Weights of a small transformer language model.
Size: 11 layers, width 640, 10 heads of 64, MLP 2560 GELU, vocabulary 17054, 76M parameters.
Architecture: RMSNorm before each block, embeddings untied during training, normalized queries and keys, capped logits.
Training: a variant of Muon for these matrices, 780M tokens, 16965 steps.
Each number is 500 + 25 x the weight over its row's rms, rounded and kept within 0 to 999. Layers, rows and columns count from 0. Numbers have three digits each. The size before them is the row's rms in percent of the matrix's.

# up: layer 3 MLP up, 2560x640, rms 0.0345, rows 2359-2440, columns 480-559
# down: layer 3 MLP down (transposed), 2560x640, rms 0.0345, rows 2359-2439, columns 480-559
up2359 099:500556509520476481506475517501498487503519509489496517527467494523511486526474515507536456495517525467493485538487518514535533531538534471520530532513484501485538490513550502487515492495468500472458479494548468512523501498471519525486511509
down2359 098:479494518488488493495484519520491532475503499487534523528509507498485494507464528508533512482488506499502496482453462538465509528528486515488514471491492524484478511514521454478516522472491478521519474472577477524519496485504501497507533505
up2360 101:515518536474478495532479518498498493501445494479512513522449526447557508547482502501475571510444506501497509489508535455512486485512522523508512544481457532504547500495471530489499523477464477461503526512500510521488493512499431484483546499
down2360 100:455516510489504534517493538479520527464457467506478491519526538473517471541512520494525524513487501465460521524529500463523508509462479547475502491494463487485516515490476517509495519503485526539518530514500506534477478498526505488478536526
up2361 099:469510482474513475496520462522510491520504496508456494481488468486532485491494558540507483520513465523508510531468478521460481470520489465467541480507473528540492487497497487482502489512519539490498509557479480494427523523492487506550509520
down2361 092:475487504482493493458455524464503540491502475498499547453514471534494506503508545491531419522520498491489509543479493504527478488508520474478483466532511521478511513455521526540535501501486510562496513528486486490486469487493505520530546483
up2362 100:516513513490473503497526490461544482503545545520484522508491474447505521466486489528497510489509493546538511497435525514494547513494500490484468543530472506491489534459488483507528509453491491494480479538528525469493505460482543542539496489
down2362 096:532516519500481514478526516499518536528516495521453521469489497464490490489479459515497502495553488509483496485496504479473493489545498434511502565485498481500575515510510487524534534480515468506503523567544534533472453475496461519524473532
up2363 104:460499508492465498510469493517475501506505486483523524479474509489492479505484490456507477479528488480497429446565475477487511457471493483490526521472531502500533490470492478487498440464518494485511477453441436450516524472518492530478464495
down2363 098:509499511466505500539496477533496494521509508498497532451480487500523537479514467528496494480477470478463470471512460507515535488508471529471504524508502522541506516511461490485515481503494508550462548454506490489516450487504501561485530500
up2364 103:469500495491544498505541499482557505501480519457523471454473513533536499490536499548510482525544439494468450548492521500440487522507505514565490508463479530518485453478524499547454470511509487512472491509457495496529483474521511493498549521
down2364 099:442484498566465481493538523469525480474514525494532483481489496512504438465510531541537507510527512528495452479496524548487477512506508538513542475494481547486528486502520511493475483474508455522489487514495468557501500504498544490498490482
up2365 104:483518492528454508479531506499487466495518487490526517493538512520542478490476492520577510497446541445497483498535529495498529502507519445482508454494480503540500534521497498492491507524472492452502498453489453493495493542482523478513459464
down2365 103:533516457477503507466522510465483509531519477477474495454499472486519531481504492500553528501533469493482518570469572489527467489465477488488516466523553485501511518534461489508520514505480506514499529507496575484483514485492518473501517488
up2366 104:528482469472511468515507480519492479444523478575533488488527482545524476481484489528502508513489521495536538496493515491541519511531478494526574498470484532471488518513509484521478424502535538510505494532473556489502496477518494498535448498
down2366 105:484494486457487514475532506568490540486494481503525488481487485505552475486498465510483494490504528538532505514523502492544498487487505530525519511499502518494513521494506481459489500523544488473507493484530493505493477502490488557516503451
up2367 086:485517493533475517541565484505538491501464519476519482519538524495515529513496489531499498485483505493475490497517478535476517539491504471446473531515507499488474525487497505473519503527488507494505478520483471452529505489520495472485503498
down2367 105:512521477483478486528509518475530401484502519518523520480526519490524473496494488524493481506499478520482533503514493532470481507505503484489448527514503432511466498494448524497505551485500548452450508526524480490484515546507498485513477555
up2368 098:504467496503494508516519512472442483475484488524492587490541474495480503510521524523517521540490514554518489482493501470523512521518463492470484535514546480469519542512483505493496492542524530516514487485493503513523490525516484529464476522
down2368 092:505517468505494530516460519495484504445491496516486495536548527514496528473500517466532509542524510486464536493515460454450424523505541535417508489511492462465446507478477493494522515521512480509507447496518563502491483480551503439529445509
up2369 090:453519476555504507499494490464557503520515518476484478469500460542515490489523577494515505510448522466556480490504501507520472532516508485514465470442454534498474527475485476482497522515488519513521484532505522480471510509539550477503508489
down2369 093:499506541511480501514501507506467517455522506453461512478503443477499521470503481483484526472500492523568489524511496441508462504463540498575496514494496511507507530496491466453552502540494522486467511501534467488443501506530497493460529441
up2370 096:590467479492561497473530528496509493523500445465512485461529540461508581473472519459491451516543505485535522582465497521498535461528468539518492509460541504549477523507502509494482511481455514528516523498508507570501526484555537497522471552
down2370 093:456459480473552509515451487534499502500541473462513501486516495508458490489508500502488493466494541479519526504502467497471498521510510540521494473475509485499503474516513489494491542501500492495488473489510475514526480464523492513457502496
up2371 103:489501514514461517520507473547529489502480533509508516534502485502488508520476504492531486471518481490500543499504494479489523499513491457492537511469531493499535521511512479463509512547497500522498508514529527465443485507494528532532529464
down2371 103:465502512522525508525516480523476510495506532505532465500487515495461528457505517482524499438496476491535466525492504463451516537482490505527483533480483513453508495508460482497525512483499502483464512480523492457514490514493494462505496498
up2372 099:529524480520545477502501488505561510520585462543507494517484519498525486485521464520484516492474506487531511534475527484524510462507522514464492497492490520463500491506549479468505481528493525487452495493518532493489472476452518518456489470
down2372 108:516528500493498522522521455441514461509543487523511528480515556474510520502497511489524503480491438497527528489482559492495502495503492426479482502501490456503477466485533502499499540551479497503429489496449516513499521514483538540484501466
up2373 101:481484530534502477528502527508554481487493461478541507479481525462528516521474475486504487550449493479529501537464465488492531498472488483483470505518544515483527472492487496500523504497460494497554539488514478499508492505486473515507536457
down2373 104:503491506517516480487522515567492452530504465544476516472494537480513514534497489512487445487530508487508507520524491510494520506539477490472516499526487513507527535540509437507531519472471503477491481522522488466481515480512558519524497505
up2374 104:515485512468487485525490511499444484489502513538501490471506490507495531513445490490515482451470484486478521485506481503543495458510508503523465493527496526462479505482496496499500508513523530518540495511512518499467504522554543551527473496
down2374 102:490543493470543530523504545520474478524487485458461457501472524516485471500474519467517476492519506530503498493500461474471517500499506532501488491497506526472529492447529508502503531495497501549523512492466486468504518516466525504516497529
up2375 099:458492474560514486505497505479484496501492489466511444489508526470476518493464505520485518478466512479481502511481496546507491471514566518505447512516491486473520558531459531520517511461506488490483493501474479456496520488512499466473495488
down2375 093:477465471504490512491517501486524507464536513505492486487495465506540524505507524506525521465520523486440533520486504501468521574466540508505474502474532492496479530511486484524508528449549522450529489487489485505475553533495533531465552485
up2376 098:487493492502483505495483506513476491506470506497478504492479493466505487542504522494506503470483480541549471474512512476474517485473454507505511478502466516555504496542495484536513453532520458487476458454471504516554528494546484508476472463
down2376 092:496533481536509493446505497526509510569485464501512510472474460491517491505518565512513511504470567520476525508516490486462503532504483451467533514505493520476507490474537541476517553469518518504534501497528536499509489542538525474477495514
up2377 100:518490527486478494534479526482588494488470501581507504499492480476497495506473500469532487469547501520533470538474426525482461471471549494524544517477507521519472477511497486505463505495522516526483474531485482485479523522475479522535493453
down2377 099:490515535538496499517481471527521496487463495553491480485540524481512505453493552489515512484531545510517504519459458516525473516489476518502513503508487472524470526492542541505490463518501454504508467531512485520464523482455495536476486479
up2378 095:537483500512492508489523521517493496478478485518512546495486500499526483475501493477537495499491498542528513473453507461502436468500499522537449486534471487508470501477471516515490542539500492528489537443473492490514459462489509499470461524
down2378 112:477509477510523514494525516498492442497470489460497527491523489496525526489493482493491483522496466500511509511509492462499511438549488490502498476501497542474509491497497489483475522489485469537481492477490510554493479500487517472486501498
up2379 101:501480493496509505497476538491518497515458544478489480501508467520512547502506477487488488471499533514564477504515515459469484490490470521521509521502486482476516469492502497503519521501562504522487544529482463534525506456503464494535488518
down2379 101:488511504528501537516510468516502474482527501531471461532447486502488530495510478514470475520514517552519478464507531477430476492506516467484461467545470474508477473487521457523478466424477492487511504542517444507508504494533474483518524492
up2380 105:496519515479509490456490494497510476479523511478459448463512487544503478520476505517505509527483485504479511473455534496487504503549542475467502510501491501493493499507526470552526537484523526462482490523494482524525521498466497512535483481
down2380 101:569491453452458525528509491484520525500497489516500535506514456485499469491523516465520529507543530498481461511536467481492492504465514505508474515531552486461486487518483477554469512504488527483517479522471509472547527472515472515505463518
up2381 095:497509528501539512490536511480541512513498502524488483518495500516512503493480485513483486492520470491514488529538513475518512514502482464515553531495478534509495456496497507485471546526509538555492468518523514462492548466477503531533517475
down2381 088:475527515523496516494500513536492541506456480489538499513468483492549505546540542476557489488519505494528482491461512499448481486499507522545535493518524495512525488451543476495542500481529489434502532536506507528521492498444500559520526526
up2382 107:519496528501482495533483520500484491485505524507503507502495471502493441484482473452524492486500469468472490512494497523530481484539518495518503496534528520449539514452487425458483490470499482503488503470489487460527499454514483537509503470
down2382 094:518521526552492508511473500531500540498539496479510492489467493485510475527533488503482474507553538471482515503506510519514495471470501496532487487443526502478476505546487503466464506475491475473475492510508497505502457467502509475519491480
up2383 082:464529487490503481517497486452492459517513497495516503509509520525455482478509511457511516528489524504512459500499496491514518471510512485524499537502494526517526516529522517526521498497471476520496514512495520487517505473502507514488479527
down2383 105:445511495527485503484506504456497350477514532506499475497547521486504525495516514512494557522524534542461508518504506531527566513523440512451494512473487500513476492514533541451500517480468502509505493541504500455443486518488507481480473493
up2384 111:480508481491515506480490489550459481494537481515490531494530488516508550486494499482532521522519503503501545512491485517467496492478481505465524501541504497489506531480521536481498477467516490476474537478516545519488472505460498490485509513
down2384 105:536472527498468461500459481477527518493514519506501498513496487522493501506521491496511517555469468514506512525472515501501478490485518521467485552498526509464470515504540461468501480528484516513457502495494503513445428466465543474505482471
up2385 120:563497504490507538505542517508512524518503535502506494510495499499536501477487510500558452501507495548497520528506521490496556491507551533488528510497526500516471485494512527529496512533494495508486504508499508467515483475491507530474499481
down2385 123:517481513467496510526481515531496504508473510505487487509493489559500502437516509536501490499524442503512475472485494506445563493503520527539529491486481520531479480499493479514526465524495456520515521509475497511513507419536505542488499493
up2386 103:525507515510496503526527526512521485521549519513494463514470486523512531488513483446498489469512508514520492501526515480474524479469495526526514510471502505486538485523504504555550529510453477525572529554475460505479502466475516498507531495
down2386 108:537485543489523496520475496514541462498511488503465521519447440512538485528516495457499468479482480484498506573456503517514510452473530497486473499541486523469487506491497523517496486512438542491525509553449519496491519471489524499500505501
up2387 100:527490526531490481479468478496503495506508481501492445485522492530510472522498474529508494514519478463538471508509430478459498501538477493505502496479503485452488481537502511504466504506491507497504535475519540514499504456515492476481466501
down2387 094:492531507499446514458503494526503510502485499531516482506478516524474535518521507514468510474487459505492495506493530488514484490502478505516504520469520494486522475545449465487478496521483525503488527470511502531510518489447489503531503477
up2388 089:508470535452542536502503479520580499502483519484494498475514496487513479445496518472530501489495507521501515494521490486511523469491412510496495515496460522464458472464498478474483487510491515489508493477476474487497468552524505448483502493
down2388 092:471479481496505520494445529497493461501505498503509482455498509474516530516488469499504513517492501494497466491486470462472509519538521540498538452476543494507478499477518469543516552516534530520526483543516500492504489519538496496490521512
up2389 100:493487485445469486495506518459473495531513471541496478513501520516474498506534517529490519460533557503500526493487513553527500522553535474503502517492498457497561512488533468477462506505516498518472458494504511486477481526503474509540510484
down2389 107:477541487483488517511537491486488493524523468515494557475519520503506496485542498481423460512521520526496503501501489483488543512543488449487528465520494490508494486517458475500486501493492478523510497505506482483520479506466522509513459509
up2390 106:477536553508539485534500514502453482517498521510481512517460488488519527497493483507500465461538452532449470491497498439550497514492495490477497512460483503452474515506496471495501490499514469465516461444478484521471500516505463487480493457
down2390 108:516505503530515489472495507507500514463523528532503503492546506516523523502498506511532475472501528479434516473501502484464509494459547500555465519476489537472491503510523504505541479475484500501507512534485529524477505535529506536471547439
up2391 091:488513513506518522450498500483524493503552553519468464535517551497493527500449533512496521497504539472501498496526438508501472506500475418513495531497562497448500504472476512493501480514482522452489511470472542482515502531474488510481492520
down2391 090:520454504488517546509541532490477585467529520505472534459486501491474506516497521556484508464461483524501540489500468523488502478502515504487527485502512524516505469498508496513500516514514499497456499503491440458501472514512498478479513504
up2392 102:489519523522499529529529479522507482506522475476492495498497527519515511531488507507484486513494501499471496480485460408498485552484500482458544521513492476517481527539484474508480481490470511489532503474498501473512477457530507493532498512
down2392 105:509460476533470483424519500491470485509510530507438521432517491482513479494430490501540536464477513493513518505473474510514520528502502504520494511502519525457545496485529499508502475493484516536488478474490535521485519482497487504477519488
up2393 101:456477540467460470475493487469508495498497466489527501453487479512485510487568510472493459508519510489480525506480527473507485498530526495518510459545477510522482505531537441521442493532482459468488507472525532522477526463505504504488464490
down2393 106:534515513486500490466498493471529506507508499474457497493481461487479539508527503462502446487529496516474518511500460492530499534536545494518506556499505477506526507503510451527478460526462444510483500508511508471542526500475504508527514495
up2394 109:515494517579525502517491514473494480505487474483534532472507533498515514525524499532490499480496495496520504510509479465478524535527511509457553488436502518482504520499494482501503461472515489507509469498493482540488472467513489501522507490
down2394 108:461484575558469539502520513510498495488492499525479494531465519494525481540512510517539510526511504512505487511519471460480489528568511528487489494486451545492495529465476512518479446480475479518498498448508505486516453487494564541521502493
up2395 105:501511500541463512492451524510530482507513462501521499496534460520514518495495491491515474511451522506540492505505523488532476508527516485500508471469494541499498466485464517500519468479536469496489521473510473490537475499499506522462507536
down2395 104:523547518524506488486505503519508491465479474453499530468461471535501520461501503521482517487453500512508509436511542522489452507532541513497485538486478468509517476511527482540524536478516490468519514504491536514527492509524531508560465504
up2396 105:510506475502519498517497520474514503532520509467476478495504480534512532508486514426491521480496483556484482501528528477510498472484529479496509495481470488486484491498505502559503494493495455511516512490478515492508523505482535535488483455
down2396 109:479490494491518479469489500465526500539464520484504521549510506506527489540504475473511510491508468528483473458471466490502470469465497483488523522495491509530516552486508516571466506461512501517491510490468458448546497536454518512525503515
up2397 096:515474479497511493491534524509578520504530490503502474503533502499532531519471538461525469516517519484496521476507435506499471548499463496499484485503473483534499503494529474497527490476471493507469506524484517478486544461508471507511445487
down2397 099:510549504558501533492536478501488546507512513512476490536494487522519519496555532509494475524514482519550519479517469517512523505478480468503487478497495508509527456492489494551522478516470495523511482501496514520519503506497480513487512450
up2398 096:481518514486540495547499471514505502505528492491490450494513501498521537490503462465490511486529494540545497474488527494495530512472475493490510457504501465547529521506478550485486503547470534503485548481509524502504515458540501539477522505
down2398 094:515495504460550500435493490499484512471464512511510472466551482484525508499515479495510533500491504480523471488508523498486519519493513513522488494491464487472506472489478518519481476483538534541549504488505477507479519527533485485516534483
up2399 104:473511527549475465535508523522491480477532480473516536508488513515509466527523519457457462475500544509525505467535514498481511535486482479472490473512537438521522480477458497522481530514491475485447507474519496514487497484466551471503463514
down2399 103:481505489531535469503509529509505490485531539479504487477504479484497476532529484476506470503496525561544515499489479522502532520486477469502479487507510447538544513494495479532472488485532495533465508523517517497468457487501506471501431496
up2400 105:478461532495482520533482523478551467477494504532470518531499494524477484550478499473529479472497491514543485504518516517495543552482468469456456496487490467542518530503475524520457483474498529484503505464527490499495550490518504489487537440
down2400 109:511523484483502470520527501441525529503487507533488498494449476516531512498436484493504505488484500511531491488520487514493491523498504497527514481502510500534482511474509470534517484472471464512545516495517506508509470508481499506513489487
up2401 127:461525482465500523499553540498463476523521473495509460493493499516548505454490506505537483482506496471457510517512479503517520511492523498487527474495498499508492485494443504562484495489528508529538507506494491489499510480506490533544526474
down2401 152:523498541507481491503502476521491447508543505492544485468503473508516521487511505531550485513475510495485516569504472488523544480530499502495527500527519507462494504476485486558547526501483497492493531517518426487473474491498480515497471515
up2402 102:503518526493515505503546495478473473472505480542546488528496451478511489489496507488547488552474519478539480475488533554480466497493458502535512489478558513495495478510495477545499535503517464516510499473505476500450477478522499505488535491
down2402 100:512522492487497459506550537460510505527518525522528537523503440514486458505491501509526457519496484524509488495503491443516489465522487505517497507508510462470532504530534491488478480475493491494481489491523492498493471534508471479520496499
up2403 103:530501509509497549516459516520508478524491493452507507529498506460464504510485481479509508496479487508496496508453488495494550473521518500531502509491513537539498502496477479455468502525487467491532481517420532482486515528484519496516513521
down2403 106:489473474456498493524526474486478492500541506519517530510480466502493518497510492496540463494523477527483497482509513513479474493486510463525483480500500501492506540464512460470490488562523471539533519479495465499537501479508519509515500499
up2404 103:451518564511484488483443521504501500474491518484507545489502468516455470517453465517443460517494476492522474471490456520485468505498495500451533475489511471500527462513492518485508491484495490495524505516507460498502485506536508478527492500
down2404 113:470510448489511542524473505492480479498474489497554483480483461496493440511511500475489486468486515505501485477506500532486428527558496446491514502498534513545442522502502454511537500497506476523487463548528480507515474472509519482486500497
up2405 101:511480533480542519499530565437561501509511495524510505502552479482438508503533492492494505512529555484525504486511524512463517492487474546471501504454492474517513514500532521518518507541478487528472523521504495493489528595486484481515550467
down2405 098:496512499520522486491531557488522487502508516529558528507490491498486512501482514499517504471512515499525544493520485471465500478467519543483516503526515499465486499441505518493463477552476515501472523501546485507498524488524477486504495511
up2406 100:503455503496512504520480504521479484500455517488483496535462493510518527484487513467516491531460488502570554472470521488446502430511516499538519499504495554440548520504480511456503532490499541522460475495508487562495493556537478483533479472
down2406 101:529505481462445481492472490518483495488498506512504466458554489505539505521517535515469512475435499494529505524511483487517508508491517547482509500487482531525477527468480492466458518506530514471480518497494508569481540472521485509469470479
up2407 102:485567517454514476458515499472451492564534519490507498478482529536562503483462534524501474480482441517483500490528493539536501474496560516533472531526487490470512517490503478528508496487472480521521480482524487462519469460580480516477523456
down2407 090:506532468471467508511515511428481530539513510468508511542515468514512493486462486504475481504483530485467553515480487493509504505490520484504495503510515483519439487504504508530512489502471470510485476482472504485519509477501496477493486492
up2408 100:483490470491512473513517532517477503456531449563496511444476507470506493498477501474499520530497476499520492513517515524469493500504468505463513487494518510507473464485495519498462544519518539506487481509528498525549457464525527485524487494
down2408 095:532513498523487499522478500522450534493475512539497486483468551488501489479515486467503496497491521508455489524473498462464452522509516525499503470498498464480502504535513489475552504481511491474488482524531462524480461494524530516475517533
up2409 101:469508485494514491450470515531483484496497500520547473537494517531484492518470502487510474462543491486502486528504502531503518501481506477492541486528486512516522508472455501477496527491520497480495539472493491468481486490494502498500470524
down2409 107:478460506476523516459503496515489468501532532551499505495502482538471505526525487447456509488498428455497490552560494513456493461555486460522525559509485513543503478489475494491494521490504492456473508485533463507505522473512497524492492470
up2410 097:499467512450517480539532474475513498540524478507503491517496459509493548518548496496487504499472502467481488459476531497535540459533511527453539509513539498500501515520462536479512501487486502478540500509460514568482503488492550461503498480
down2410 104:527494504522524499507506504494493491509522417481558506439475479489484512478507517498456543480515465527481517534496503519472513538510499483502478492527478467537496489501529511489533496518527477483490486487557526490476526447464512488523508492
up2411 095:487494479489507484480499500530548485501520516482547533493516467472511494536477506480515504487495528536510489490522525535480454502501466483488501506506479534452531497528483482464489554476469470516479481472500477536483478527509545520496523492
down2411 092:503501502479478530527522479522526518499501537492501521474464517482460450469471511457516494506502544515471489490518546511516521482485477494484537452518475515506517495524456495512477498504503506507465505517497489521509524465500502498497510491
up2412 104:520543536515486519515476485477498492497521480456499490499541514489507544501511467492496481484452479490464505505504530511489483554539529520492485506501520518483517464505537515479463527542502503533502536493455525485461475519493518494533487515
down2412 110:497505523490520523462476477469495507502479528501483494522566516454500503510570492507466511491515518504464456533506536521503487510469478513526483460469481514500531516501485514518511534517509485517515520490499538499529493496527462519525483487
up2413 102:459502464480473509525530508498494487495489474550511491514471520503543497490503498500534493497486486505522491463542466497507551490542514500488466504515484490522502520518490492486532504498472512509519471537535489487501516518505539474489483506
down2413 104:453500531490526501507479454462486515531514470462499482501504551488512495514521510492534517481511454530507514514498493487520550510486528484545466479521519463534466492545486512532492533533482510466506516514498475495490535494492520468493476513
up2414 101:489497519502482496493493474545505484454522520536493505543502524526489474497464515482524516499521480483501489506515486477497471511482479492491506490478498495522527489551519495519484518475515510484506505469484516428517479488508536511488516515
down2414 097:510496474503520508507500489520491497474492475532493523470542523532486473476484502451500532541531509480484463484515477506540432442528516503470493491470447498539450493534516476501505501462508499520484515507517479514515482489493488503467536464
up2415 102:506514484517498525475509523502460484452471500518518515495506529474507473446504509507542506518509539517506567528485502533509491508493490477470488464492503496477518509500551474494509510531521530468534508488486548481518462491440472508569497545
down2415 106:502519541494501532510467508524450481525521456509452512451505491500509483493554530488471451511470539508472534479511489513493525534471487467511510510517496490509481500519540527466532482510510550522485522449523496479467519508521504502501439500
up2416 096:499504539492460494469474481503488501472513519498490485537512535509492483519502492485486483512508515476537558510474489478465501495487520513476547489513560541492543473510518481524481523473460498479457545530489513505486500487529548517473541503
down2416 096:505479543491482520449511511518476500523471485486518502483469533512491515476490507479483520508492494528527502489507459544481488515489478434467532468550516534517515525537504498521510545479476497517513478520527496500548466482493494517476525460
up2417 099:498491521541493472488506514512511498494493503509509434549495538527453532506548574480501476502527509465484514478456469492491498504448475490460476497474497456533507514537499512458471492532519471540477486535528456520500489512508496485484497522
down2417 098:467489489555520472568481538511479492494471482521519456529478507542531530477474501474503470550511504535492481480462477464488470509482516484530485519468519476534481537496490487481496521485552516497471528502465414497484498469509500552520509542
up2418 079:514527471566519486514462484512565498498515498532520506497504529470484512530494486535475507495472510451457544522498500550503483528519498503513549500490494488496530521527500475529494484542507508498549451520505477547509517456495489499487524486
down2418 077:488433533474491538486526508489472558498499515476510493503518492522506487489483514493517483480520508534549477487526472462519513487486475512547471517529527483521505481472521535496512517493491483503471531460473515463501477537491514484500489522
up2419 098:498502504536545449485488529528499506476536458510481499469509552485490525520500504436484495476528469469509513535503507542501486480456533477516500495481472481480531517523443451558460527493500477497503506485507504491475448467523496510510523519
down2419 097:543491501522513484484474502532476518525473542521517503477508527515473528496478508434505513503482461466504449485499530518497509539491509483512477531532542490444523494489517460485511521478488527510522498472493508494519480522443498507498518496
up2420 105:450463493520490488554507517489544490515463521504546534511522517510474497474525546470542531499522509540538500515470552554536484468504512463493542528540481503525488534447479495536478487487501505506479528508545467515503538455510498527513545513
down2420 112:437518508549538498518525478445511501488510501485515552466504485509478488509511469513480471560529491478508509494501529506502487515492514511515507497528528493521462476507442499530521430556540513502504480524470470518525502504467503518540510502
up2421 099:490498502518554488465484488473513478443487534483583510483565482497469503515508518488511527450471462462489485486510509492526530528554506499503517549494549506525476508498495489475534495486491481447488512474513480528489518442509498451450544485
down2421 096:474508500528465515490521497493508493467484521489463464506496490495503529464484526527488537467514535488513526500444482487490490513504490534471505523474504518500512456489482533505490485496543498474550501487518456540464527501511476503482459504
up2422 105:526494500500475488475519512461443491495501527465498496525518459457463486480527491495537503449499525512528524500484515509452484493470497522465485520499470536514487530467499500468555442514500437472489464517430511467442491520527505487512510470
down2422 097:517504537497452494500509506488507548502524502488544486502504526465475450464461485497503479500537454481474532548523503498493480505501449516519488504500527479456501476519540471512490498490470455492472497483476431488482477511469480481547523510
up2423 107:483473496481520528476497525510532489519516486523488507475517533503523539500483491483510442493488506478485453505494525516502515483525506539544511554541466499488468515526498490438560496530523498448486467471457482461521499519506479484529491480
down2423 100:493486516501417537492495475510518517531515491515508530482517510483508537514499519476552521476513472483487455506477510487517531511510536565500464540544494511525460492495500460462500500491537509495490531510485497542512483520520506475485465532
up2424 096:532498493538492525501488532522492516506474474517508519511505485496474477539507518433508550468493513540498461520486479517526515541496433492496500544496484526478494497510538494512482484491506488491535515501488511493510533501531524490482467489
down2424 089:516497510533505480464489506531481492513464494494559536513483498463516511484464484513482491513518512517491492541535523500541520504524444504496546524534481513477474507514509531481438454471494545473540499515499512506526492522524505481514527514
up2425 101:483513499542489490482466524512466493453506554495480492508510520485496492492449489518498515513534440430515505504474512479488513491498454519497487458446497508480558531478497522539477480484506483510460467500476500544505483524486533475484504477
down2425 103:503532488536482468521467515534487481507488501505532508504465499490441492502461478499485490499494513426484499475523515491546515509430516492480459501514498509493524493514474496493493495491510500530481472479480553554467550512512520469508527535
up2426 099:490502487515442523455527486496548492530501477490455464522507519510503493519478497501479503514461478504473508488547495506520494490489505544479519505544486503501473498510497447538477526453485556475486455506420520532465555501485446552492551484
down2426 095:535514496486477491475488503519546502507495498499607499509481513476493522505496525531490451487495491464482533490525510477466519493515487469526488536529510531480550543518481493513511502479518484511496544504465548495456518526482478543511517498
up2427 094:518546478536483477506483462487456473452531468536559512480524444519497492478516502472496497487502536526499479502530476501482512508519505483492503532485479496495510551525510506482473499506520486525486514516493451562496509534497520508498470515
down2427 085:482532500523454468495523498462458513497514524485502487509468466530540500533531491461504514461485507504528473511499492526524555473487529490488491486495469485477483498490516514501525475488500542533518492545500505486451487483485481527482498505
up2428 102:540488545511460458473508494480504500534497497494503502470471503516482485436534525490497500473544505502498468496486500471513504512560485475527469530466461481584514494472518478527482546495490480515507501509467487474497500496515498471480497545
down2428 111:535494493534490509464477508504501493507495475549473500444469524521507494499509472478507487477478514528516474452450504500497483497520464487513501511513486548527465500523520530486553517474520528480493536467462471493475482498452513478462498516
up2429 106:468481504466440519465509532499482489504548522483491546493496495446468544534451531495516508475494563509516487501509514479464471472530519498528524470500491508537480520469504493469550498483474518510569537447517510466520481457484506538485517540
down2429 106:454464512495494520489501522533460534529508480520530517518501526494505503503501509526519514484481534499495533471486509475517523469513510479501491488532505471511504529447516500496531534494512498489543485476500501516472502531508502516514488536
up2430 091:507514513510475478512457502506471508504536488483550522453498487546461492525477510474492524472477496488454477464507482520456527508482465469504516495484516514498468494520496494478476540496496481526493530505532535486460507520521455522466517502
down2430 085:523501567540462464545461483459504526508486459488476482492531472511501480514495479513497494531512511526483491473494511521454475490504566497502520446477520537465513513473465460503538470503484471493481506455523489479504510466508554509530480538
up2431 089:528528507520473441519541520488476493509550508487489480492455529514518473504458531489507499571511471437470476542515528467507500461511482486511470536528462555471534511482446482507496505502499454481414523516496508483509516495512471542517505505
down2431 079:494485483491487457499519492524465549489525525465476509505534505521520514523564493474476486498481507504545495482507488505510508507490520467526512475537484512507491510534443480479492514499503517505475465502495528534519492466500497495432553496
up2432 099:457460534469536514495503490478531501492497567504521515508520494477508533476535491522469497491515503508480478511494497496542538478534549526495499487475503522466487525520480504490500501477482536533464513509499474570453472490521479516477491527
down2432 098:462472540523510440488508521506510502501558539478505499466525509525542526484510458480501458510506487493503485541536501500496508499559471503523480479501493511429492494473524485481468509495469480466495501484480466527519497521498490488539476507
up2433 100:489518529477532528489515498500508499493497484494465506525554477503466531518495533461486466492529471513528471457501477526503480506471454531527489522492533521525472487522549512496527502489483545498504528523506501483454496538473509451484500510
down2433 092:490455530533497536532533503470492513542545550525483483518505471501452494507483487536502475482472514509473459502530448507514525487473492533564490505487501516540522488488503502496502467489525505470460535494533482468464462490509505515525503513
up2434 101:529472499538502522465496510518514492492529501496501509467481511505502481480504516515565509484453513494494497474487524529517507517489524455482538490483438508494502474504523469499515474493445535488524514467498485489528519515509521505502485485
down2434 105:483486499473491543524513481534510527465461501486508491483496535453449484451473503480462485543464479506527516508481531505536496494444511456531519527512519479516466487498521485469480433505514496507504494531523482536488533519482493480503504486
up2435 100:508465467508491475527492503481491489515465542489517474503494461492454505472489521509487449495535490504546464510504457512476473505512526546521482482494497510496529529503480498494479476431547510496492508501510509472503517496475490519482497492
down2435 106:555476497506495444555524530465508470512500516468469486490498502469550494530499482531556514530538520546489503547457514492488460514526492547527481465485498518551519488508536484506476504492514480462484519496480514486509466498531499485504523490
up2436 084:490557536490504498478549484422536449520466483482502503511519490527526461500509505552480522507429486490503494525545521519487499540505507502492518500517525516532485471531506523514496515477446513525487512468500474487513479501504466531493478523
down2436 107:467509478524533499549503512471496336489491486514501531506498483500541507476529511543515563506459532501469489513545508502490517534530502511455500475505501496479523451526523511466493523508484476494494534461521469484515528546484500491444479521
up2437 099:526526515491532509536469513589468497481508454480464480472507485511492509506457437490480533465564492507477487509548436507479489462482501484509540489533501526498517554588460527491511515535527510553527490521466539516539489501507471511505514462
down2437 092:473542490513526505505498527513510492498505528498490487480462516483497494552475505492536512528533500499519533534546457507493471513507503480478523468499479499486489521518474564476543537481529492525528555492510459480489470477488512530500520437
up2438 101:523511505500493573503547531475462469487506523509518490459530480532488469506479518503524543489538502489508465509456509504492498540535475517510516523501517517496500453491507475505496458546518494454549517500541513535448497505538475468476479481
down2438 099:556473560463502487482519488481490512491497521486486493551522491489522499545480509484507534528498559469505497493511477503492509482532512488508520529480482468509492504480459514503505515483523487501539484498508499493532504530486486471523482532
up2439 102:481456550495519534541507500516506502493515504496479456524465539541524532511529497485533487566482512454522491478526509515532532516490502469503501485523493553515499503508500550479534454535490525478505489486488510526493541531538503518506505512
down2439 101:545510535477517487522528508503465494518510497455468537516527513515521537492505490516485529513463489523531484517534460487506517522535543519470537523492499473465484470497525505485502439478520533502465498507470506504496500503526506528449528559
up2440 108:474527488494500481551569531482497483499508472561522495551515510484472530455484484468504501451511520517531514515537497521480488561486507518488525486511451523502498545510501505488527493494490444489485519553516491493502504526508509498534549476